{
  "num_attention_heads": 5,
  "head_dim": 32,
  "intermediate_size": 640,
  "positions": "rope",
  "rope_theta": 405000.0,
  "attn_scale": 0.246,
  "bias": "none",
  "extras": ["a norm on each head", "capped logits"],
  "init_std_down": 0.0,
  "lr_mult_up": 1.2,
  "beta1": 0.95,
  "max_grad_norm": 0.5,
  "max_seq_len": 512,
  "doc_mask": true,
  "dataset": "wikipedia_en"
}
Each number is 128 + 24 x the weight over its row's rms, rounded and kept within 0 to 255. Layers, rows and columns count from 0. Numbers have three digits each. The size before them is the row's rms in percent of the matrix's.

# layer 7 attention output, 160x160, rms 0.258, rows 0-159, columns 32-63
090:119114125149140126144139115140127132197122134118099100124111107114165106129141106104087121135147
094:154102105135136141109121106154161085120140162116169119134152135114099144115129149084121101139159
108:123157142146110115138159124105096085150127145094147133138149137135117144137164124089088145171051
093:137129121148134128132122106134110120082119153093088096064153136106095164136119124109179117113161
098:105170150087151152111139127151117100135151150113160109130130097131124100127124106090123104142117
105:162104158132162108123131147132140126123104126102134174081107152132128120187163161123160155092131
114:136115108150137157144116139076129152116152138165115109117146177088111111149136139144145081134123
103:151160149143114103131131135078121167110133138106191125152126153152146136113108130113112110149108
098:126125140109148104134097079080098150147162136166146116130136137104097107117134143124094184156118
100:191138111147155135128144107088163126141133146109071118131151127111109135137117096104130187162139
104:178162083113133107142137130091111132124097153120121151133117113092169130145126094084055148126128
097:099118135133151139135088105130056106118139117153143152126119156136096124132101147117077162166114
093:174119161157110091175153132112129139091110113152157138095109124120090144094120155108162118135133
100:162115112187129082121146148094155117142146106152121162148127095101140112156121127113168139133146
094:142119141124121133120128122133156098155163146115131160132185117165146147129140139149136126118115
098:130161150119138124155099124164120131132173168145100110137147131170130107083151165145094072136094
097:101120175147116149101155142127114119081174125137133179095095114104110123091072156122084125139088
104:118108091133128085122081129164126116166110087116128138141114136124140145135147063123105144142147
094:112134116130168129139107120166143131147132121149143154149136142134122160162126118061126115130155
096:095134084118095121147163181121121134138123153103142110154154121129123166157121133134147152150148
106:110150125079069137132150129117131137118148144120202096135144142130104120149144145083109132090136
108:125091116147107111136120148126135147133104124152129133107133145100107118137126126130140131120109
094:109152099090137149099132161133127138145131120111115126143110108174144062105171079148150149117130
110:092131110084143137105119125145150139129099132137143133071130087159132115099119108101115104132173
099:096134155145108149123108112111130156123124144122164107109125093139105126131120156158106104149148
101:109124138097113143063115117114106137134162104101077088150118163151155100106110129129165094155128
099:120146140104136104088101114090092179094143103143169136136127124084116128111166124153098153143121
094:113129176079119134119137157131131140140128122144144126148116107119145130127145122122149163144101
110:157098132160132122172167136124079108116093125124154119136165104099160156129130110154149156140143
098:165139144115144154130127110091143127163123113179167124136103137148144150137108107115124094119103
099:124126138160089110103122139144111172083131130108127148128127158160135134122124138129146128124137
115:138144097108081158117140139111110126131143101134123155136160127144135130162153120150134102174130
093:130131130114124111100119100118109135160098116093130154098124101116100120110122161079093093136136
092:111114135071116145106150131124131164180135147139153104107155110173112092136168102135126133076106
097:110133164149110102134158141129142128072090139139105142171079086121098127148104127109137134144130
083:126168107165098144123138093104140112135132096131122124146100113157129152129128165141102103131146
104:146140139141113114147143114127069111142107108114115136046087116118124141082144124122124097131118
102:099101100146132143150107104140118089118094140125122177147100112152119158105129120131107128129139
108:098155153133134164085172145119109128137152151101098143162157123155109076102142111121128112157125
098:111158135105164136152125148113094153152159125154141109099152089135155083119188104079115109121142
094:165150093137162163144126135143115153151159118115100118171097152111149126133134111166137102090117
094:118158140158107135118116137144103153099103098126179129111109103151124099087141143118094130127133
093:162142156140142142132096099094109123133116093125130148107086106085142141147119101180133168138161
089:163142122123144176106132171118137105108108166101124123135136122119156129131095098092114096199125
108:193135133134131110095120153153118113148096111081117138128113132145057129118137148119114123158145
098:100139116086109110150151116150092171150111111112077141115135136121109131172091136114078130175148
088:133180143127087114101125140116131174132125178119163120127162152142104104133147120131126146153077
098:098154110117170134091129127147096162101152132127107147126124152129146159162134098131139137134176
092:117141194135121146150122071117101116121095092095110149111109096093119126149142098149123121136142
098:111147138114087138098103108148171142159131107206117142117148115140102130179092090113135147124154
101:161141126059133120117143148127171130148143138135149125173098122143161113141107124113149109129123
096:128124118150136115161110137143107139132138097123136143154126114091149149126134142098127183147166
109:174093167143107137146158149151118097130109120112145113107135130100155127083083121175141127137138
098:174113142107141124101105113125122103096118095103122085147150091125118160128105127149132131101075
097:151134142114122144121188104163137126104158146096130099118100119115072116107129125114118117131151
108:094094114059141170106140151091121123126130111137151151136147138159142092091179114110108106105115
098:125124096121101112143085176119108133142138154126107150161125081151109149090132138163129136110162
097:147087170170118136118113144150145104062144155124095131169133122109123061114080133126134127147135
096:139094180161106126108159122125117102144138115154084156113082129087141137160151148130134108135117
098:138157166150165131147145126196138109119135126130162075175150160083125100103142099137107114124129
109:152123138171113116124093117107107104160110142141060135113092118144144150130132103126130139100120
096:142152156127145121130177123128159133116130112146166103171121138136106106138157116148121126134151
097:156102126124125137153130154117165172131161140140158138076142151134128114132084110102132153144173
090:160149102132155155141136137145097127121101100159134114152140184112113108115111090129130125129128
111:145135118159123116086117101097100129153129090099133142150142162124155111146097130108129126077118
092:130123159102133119119105118099130133083184174129154080146149110154127134118136094112104142095137
099:156125097153128149106155093130109127113139107152162127147118155111127147134107111108087139089169
106:154152144135116132146118088120123089091137108142157119160104161110096099141115135079105109095180
110:180092117135131127115081116111123132167105137143146120097087132137129135120114177140183146083129
097:122132131121131134114130069118140141142170135150158145108141089112138118096119146102140153140095
098:106164133122093137134167123122139116092142138130110111124149114106072176096146127136099195103105
105:146152127100126118155102090064139128158158137076118107113131188121109146131112116160095143135123
087:104139124094145144132122096137147159102089110126136178141112089111118143137135101147159152132122
097:129121141108100146164131119099114141120116130149126141137109130136101137123125128097139126131130
109:121103142159157090139129069142096089132122153119113138141103109098133137128103138138124099103136
091:156149116150099160141161107121147104158089106157117121091107130105132133144114181114113165122133
104:122168148082097142121131095127140109148171178115130111132184150115116079080130093111138108153132
091:148168089112103130122135169134159084128121116142093113162165151118094123122145120117102108099078
095:110139133147121132158141123109095143089137166130104139150105123145162149166161078126116101117130
098:142160133129104103138145140141163108099083106148163147123080095115099150083133156137183134126150
100:155087154139109127129095115134093120126112107141085123159113097082120149125116134110139125139138
101:124112159158124138114119143173154149104148137172146094081124137132136139113111098125120160139133
106:139138120131114134088147113119138147121114135162102117126159147122122144143081048128099094117111
100:128139122111118142129108113117096149119085091138111154144145155137168118141128159085128134130098
110:107122132172145121144156160132104133128096114146127131132113159147141160165109092105113128095111
094:112153103094104127135112165140123161129109115101110088162096129129061164159141139097092156136108
101:132152094108136146132109145155129144117156152119155100139132130144104097103105152110148129122061
101:128135163127136130094159129132109107181125087108161106149143138126087144119089117167115116114116
094:111172146164161148156156095113116144141154157126147139120131117130132150145089136153117136130106
102:106066111158134096134135155103100122109137118110160134122125144176114127149113103094137124141123
098:134137134128196146108104120151126134141103149107134180133135145161121127095109148161153106117131
090:116110123092105117085146128082133113122167134122114113089109133128103121104100121125200127134160
094:158146101114114106103145101153161099124158109120128134160141113105109143105134121137158103117167
100:136129146148156217127155131184108092134162101131138149112162145134135105133133105103078126116138
107:066132144105109117136130143129146130153121164121137118134137134155140121114147125164088107097116
108:126112159086119101127143124142109105120152115158095117151114148131157145159121149105114099162097
094:132108173167182094133170118165131118102112147096125114098133133109124131137119108105119128132123
098:140088137119124108106079081128127101144173094118096117137145112129137127137129119135118144163153
088:156170168125140106115133166128088154118149142148156118141101132130143066130098175134140105127111
082:116060108102127133105114099103141150165102085138132114132110085121066087156090148178119187173181
111:133159122093110082157151107109114134125119159109131115104180145179136123143144141118110096112132
097:116128092139123094097135094100096127169099137131110102128130110153171168125083099153129142137145
099:116104114140150083134124149128171124128100132130155120118127088104106163120126113126124165147120
107:120140107125123128109130086159107138130159160144163140137149111153097158141115091140122148129127
099:164153142132103117151102137181140109128144174117106109129149149113126102143144106162103114132109
098:131151101145136145168072143127122138135102154172166169144151162151127146133139097113169132140144
103:136157137077170126080139114092116098145175156111109138111114102133087117100115132101162114127131
102:135159086138109142087108121144096200108110135084120121154176159156147141102159101123097068168104
102:091133147158167139148100117141155143140111089124151158171145132127116102098136091110125106122084
106:105128138155150164090130149108157152119104132121150096113155157116109107125124095096148102125152
122:116144147128104144155124126129145059142106114174135128137130169117134115121144134143129183160101
101:110115057073133111108138158123125134089089125117144111126175101143106124118163102119119140134094
102:097165167148114121117069154112136147115113111148120098069093134125124168157142127130094109164126
103:156140115092138124128116135151096180126110111139126111116156122123080146082103101114104093113120
090:097093093154139110133160098132083131112099154154169090140127158112118115123170131119114151096159
104:114091108087110123103147133152167123133136127105124102148146148123137113131170111130163146121109
092:154119126142133105122159125156135149109119119088125130121126154147156151161110154115155127089163
094:153073151119121133135143153143139151107106133161073161139065157152129150096143163127112094152115
096:104113168188148119115142107139131140182105117135100124085101149120090116139160138104141125158152
103:143104163147165123129108106132082146113167146137160148103123133126128132149121112108153172148151
114:135130145112125108159143120144178155103168112120132128083167126128145152135125129138105103187130
110:166125132101101163106134128151138144140105105101124088133137100154134174102143114088152105083129
115:147146135151144123108157118114147105164126169137139143130170141153138124130199148138114083137125
093:134090096113111119115140160137117087146114107113145126134137162141157173121154090119087135143143
093:080117108129142192132147138152165117147180138117131085148160143111140148118155101152092132172152
108:153110131140076124090127121130148117143145137109148129122105139074116089122135111142159122095153
103:102146131157148138133148139081148156129164094083091142129154097170108165126123121098125144171096
101:151150142157136123123122121140137133098124108078131105143096119127123136127121103136113116098108
111:165111136125119114134141127153105126144132150122131125109093066121126130101125146152150119070131
106:163108080191127087157185100099115103156118115162102132110070119114141141100118114147140170140163
110:128109117118129094109135123115144146106125106101127096139159109145123113095125119094155143147100
106:172075147099119128164105116119106131123107130115127117137110093137141126093158123137140149150095
096:120148137134083131130154111122099152133073133139133083142103089148165111140108095118099156158113
089:132132135124102146145119107102174152161133129107122149118127183141108141156140153147134141159124
099:142134110114138135080137104164159077136125120153116119143123138129146130120132106134135109138129
095:098107132122180126100125162150133143163099154134157119104120146128104118121124125184168140116146
102:118094142138101114106109151113140100185138167149127149143104141079173143104108116129159108113140
090:133131124139113131087177117118064166171148111137122099123137132099135106153132101087125131111098
098:172102099125124123146083121152168107152135097120163108156163155122091123114094129154144150147119
106:109133104128147135105153125084121151135119129142136110101105085136184134145120151163117170132120
089:120095109088093147082126168122133124152158125159124088082127159130175123120117121124137103095106
106:100131133152151154127171152121114103101146127105089151110124122124175097117105147104150093116066
102:129118120109073141147129116174125113116127105172162144098108119150096110140160147153140118122155
094:089125136111169088122148123128139141166042143124104125122108131137098132136080099114130124141143
103:125110128179146153090117115152097136161137119128111169088108102113131153105101158099144152112127
095:141052154136092103127157097130129124127093147155120149089107135086132101130112140118174130125159
096:116101118086090163141122096153107144152116103097152096151145141167136087108113086114093121113127
097:099135141096097150086131154147143121167124176143124118152133151152136114115160137088098138092130
095:128172130141136142132113153138153141131107132130096094123147150153083144124194135151095166124089
108:128112161116111123172090136111158133137133177138118127110080127163141116121091094122120176124111
105:120128142142147091145114120122120145106125093106091146130077116140125125117170086164117135133153
106:136114113169127111126113114116112142156115142182142172146092128108162176137127137127169086155148
100:134132133165097135119142158130115138107131098126122105122100114165098107154132120127125094121055
095:113115120138142137148137169166140111121160110119115101090131169133147116111135172156136135132146
093:121124163164183112146148166142121138150104135152105157118138183103138143148119107134153144124133
101:109116151179138120096114132079138094173084117120122183118141099098125125121100136112131143155119
093:075122128112141144117136152114125130115134116094133125109146127125149119117138100141140131152124
088:151134120153105161146137121135118139162125133091144099125099130099127113160133140134132116127127
111:125108162141149119126154141170141108113101105167112138130159148154123139134128146137118146144150
113:127141126168160113132172097131104119110145142141135112131113118139134116079152134127173154151139